Weights of a small GPT-style language model, trained from scratch on English Wikipedia: LayerNorm before each block, 832M tokens.
Each number is 128 + 24 x the weight over its row's rms, rounded and kept within 0 to 255. Layers, rows and columns count from 0. Numbers have three digits each. The size before them is the row's rms in percent of the matrix's.

# q: layer 5 attention query, 384x384, rms 0.094, rows 45-51,109-115,172-179,236-243,300-307,364-370, columns 240-287
# k: layer 5 attention key, 64x384, rms 0.078, rows 44-50, columns 240-287
q172 095:156112104168119091135099164114144094141119134128098166153134181113132137098185141120126107101125133107108111125101149124108125113140115191088167
q236 100:130125135126167112109156135117072119155127148125119120090138122120162109163127112145152125126140111143138181083129126129134133126163085150127132
q300 100:107179135151141136112126089141106075104094138117130116167094107125102117097110098155142097119116082100161096152164143164176104129152128117129144
q364 104:131140126114146100136101121129144133120132136110079128090152131108138172160128107129117109123142130166132168166095107117177090153157103113188077
k44 108:127145112095108141156128141128129090085128122151103125141135133204143092123113119150132098135129172119122144114151136088083164168132141130147151
q45 101:093137152083146093117156112136117171134137118154125125144112160063093115096134140132102100143113153073072149120123120097138123121160150137169129
q109 103:128131118121096070154131144095157167131129109130102192163118130132150145127072123116120157111149101162146118136128121106153091129117128112122074
q173 096:104104141134169127154127136148149108187185103105104124095109139127074129117159137110114088105170150134157139155151138155131121106095126177159117
q237 100:158165091126100132160175090126162113148138081129139156112095085123114129129044088112118175109103081137108159151147125105126118122133150125098093
q301 107:122133143150119149116107116128098114116120151143130152095153160082075135140106094127182174093112138136140090102133105153160112116123124120125101
q365 108:149138108168138144107139095118111153119161140154161115138146090133145118097134103097069137107126102133162094127139108130154111125131149117125136
k45 105:173125126096123157105150118136136114181111109131124136132096131159103121129131109108091124144132105123134161129145190159161150151164158172093140
q46 103:100129106139154132111122125124123169138084111116111148139111108127140145135148110076140121111135135194123113159135106155141127131084135133144104
q110 106:117096107153134173137082150130107131112097140102149088121141154162124127110121172162151109099125103119115145121117153136142165120177122141170126
q174 086:125125124172124104097112134124168144140117124137125133141105125080133174159115105145087140108136111154149142149095155123174073116134153083141147
q238 103:068078164111148135127140137131118111127161176085131112133102146101162110138114084118152099140130089142100107099094123145139145182113135169097127
q302 104:103125110108106122149121148137115169184185159152157098141124138100123105149135121113122135154126155156174098121108151119142162139124113106138093
q366 105:164126103137109146128171147156136156158145106151128116109096132110134096155140094140139163114141129140163102105113109144155168116130143147122126
k46 106:096140140087144118133119126133146132129108152163136150134152108130170140128109166081114133149118133118145129131157125113129143125095106127111179
q47 102:110112155144131139092134101158123150130156135161084146117113112160149107114097131138106142141091127135149105113137142092138151151119127121166127
q111 112:123154101160089164116091097149149083140105119165136123133108113142142109124152108102117068138118138125121095097117155086163146146068150128137163
q175 085:140147129151109136155116143134106124130111122143087133131131089147054129077135141148096092121146161153129173128147125100099117103135114169118117
q239 101:104164062116116131112121142130141088168152119110113120166105126124125129161114105148174093126107149116129150131107156147142154121149127138148114
q303 102:128131158142165150164086115112142085152097111155112101137149096105188120125124137117106154131143134119127151118089086123137145158146137182138163
q367 101:121125119122117110136155146186118139126091150125172140116128111164129067126154115135129131167055124123156085159144145122123088147163120131109153
k47 108:173154093128127096158108120107129082131158175139135139112111113103109125131125117118145137118146096132118130126147134134125130087074132123112109
q48 097:138108120129132153095112113110153118125082101143132128158110089117119124121149114116038122127103126135111131152099162178146170098120113147103114
q112 106:133107145139136192121083150117120147124140118115146111107144128159141123156109182225161117083143127181104153104123119131163138116122100131135139
q176 086:166166143118171153112121148088108082130155106149164129134176070132112132134150130148127114137121092133143122094127145107134079148099143115063123
q240 106:159107129115143158129113073112130124116136096143130144146121121102160111155151087121165143111093130112090100142141105150169165140155147147092175
q304 094:148143136116128112135070165116143131152127107135131096109155146101135130129085125183148105102138115162149157113111156158151107113164090136101096
q368 104:118126108096114154146098160138094128133152102093130148149093165137126138086114124151157144128103107126136145134121082140185145139126173151148111
k48 109:086141082158147113119151136145145159156144119159096124091161179155104087092150091137162120117152114143104138095118095146175145130127111181147121
q49 099:089140105103129135073125129131093095146131121125155093118130085138164140154135132151086170157118156174120139140113115103132128084118128149118113
q113 111:178117146135117088112129108090123130105110119128133095118092073137089107125133131108111146135161099122095110113106160104170146157102146123100139
q177 081:119117150154145091099139138149091133130139177072171118100072123116157135192130131090128169143106120108125098121104158100167119117137123106113101
q241 110:117091180125133112154165112126127111126182125142132163130148111168127074112144104116145099107134110094126114168088134053121146121142132128121107
q305 104:150108124130139153110120140121160103117116121105174107127135091140162128104094115117151118088175143084084115122126130086136156148083105110101074
q369 110:140108100129124050120128160093109121091118079146177119123139099159152097178170104129091113124151067126130143142130120144134138135140137113142099
k49 109:164135132101136129127155199125085120181132116130144089105144144124103133123102144182113092107082117129106131121154145126114112093123115116129081
q50 100:123136143116129168117085076100149134113098092131157140113153170110127127134127111126144148138118143137093123144179131129085156163109105118085165
q114 104:095079139106137112095170169109131178138105110137090134147185155097127148153107097114129157160110145147121125130149180176177114113111120113117110
q178 082:141140079110106180119118147066136122091122157116146131115118154131158144125110148133110156142173123147071108155142145152148110125147103119117128
q242 103:088119078166155118146116170159084178129133084151157114091136092127131125140141150126123124093114132126105098148150206131140137073117163147141112
q306 108:132173124145127138186121133149118146111129133136115142126158090144136140109147128127149078147160188161091152117160131153152135126148119129100094
q370 103:142121098139152110135131126123104129043051176161129120104132113154135126158120128136149144140139128183117117148148130136070131124123130154101105
k50 106:134153109200119121127172144129167111133157088134097143121135124130140112176151099143158150124143127125121118136156132129082113128182097134154145
q51 095:150153129089112116144132169124136162131139137135158144064081112122097154092136133098143150128112146158139104124136123139125124130128124119112133
q115 100:139170121152106154134120112127149174133157163104103158143151177150167117100131177176118099124132146143127128132115112099104156119135127143132086
q179 085:126129134118105107131082166112136144084138153123150143134132131129100107135095118093141109173110156154138125117116108118105135107127118134096112
q243 105:128127091137117151089129149114098106118114144157124121109146156126103090132131143126126131149126139134097146155143133101170154103191124145126133
q307 107:116118148153114196133123144103114178103118145124161123124164105149116121144136120158114115146110145129103175141117111115139119122145118130138106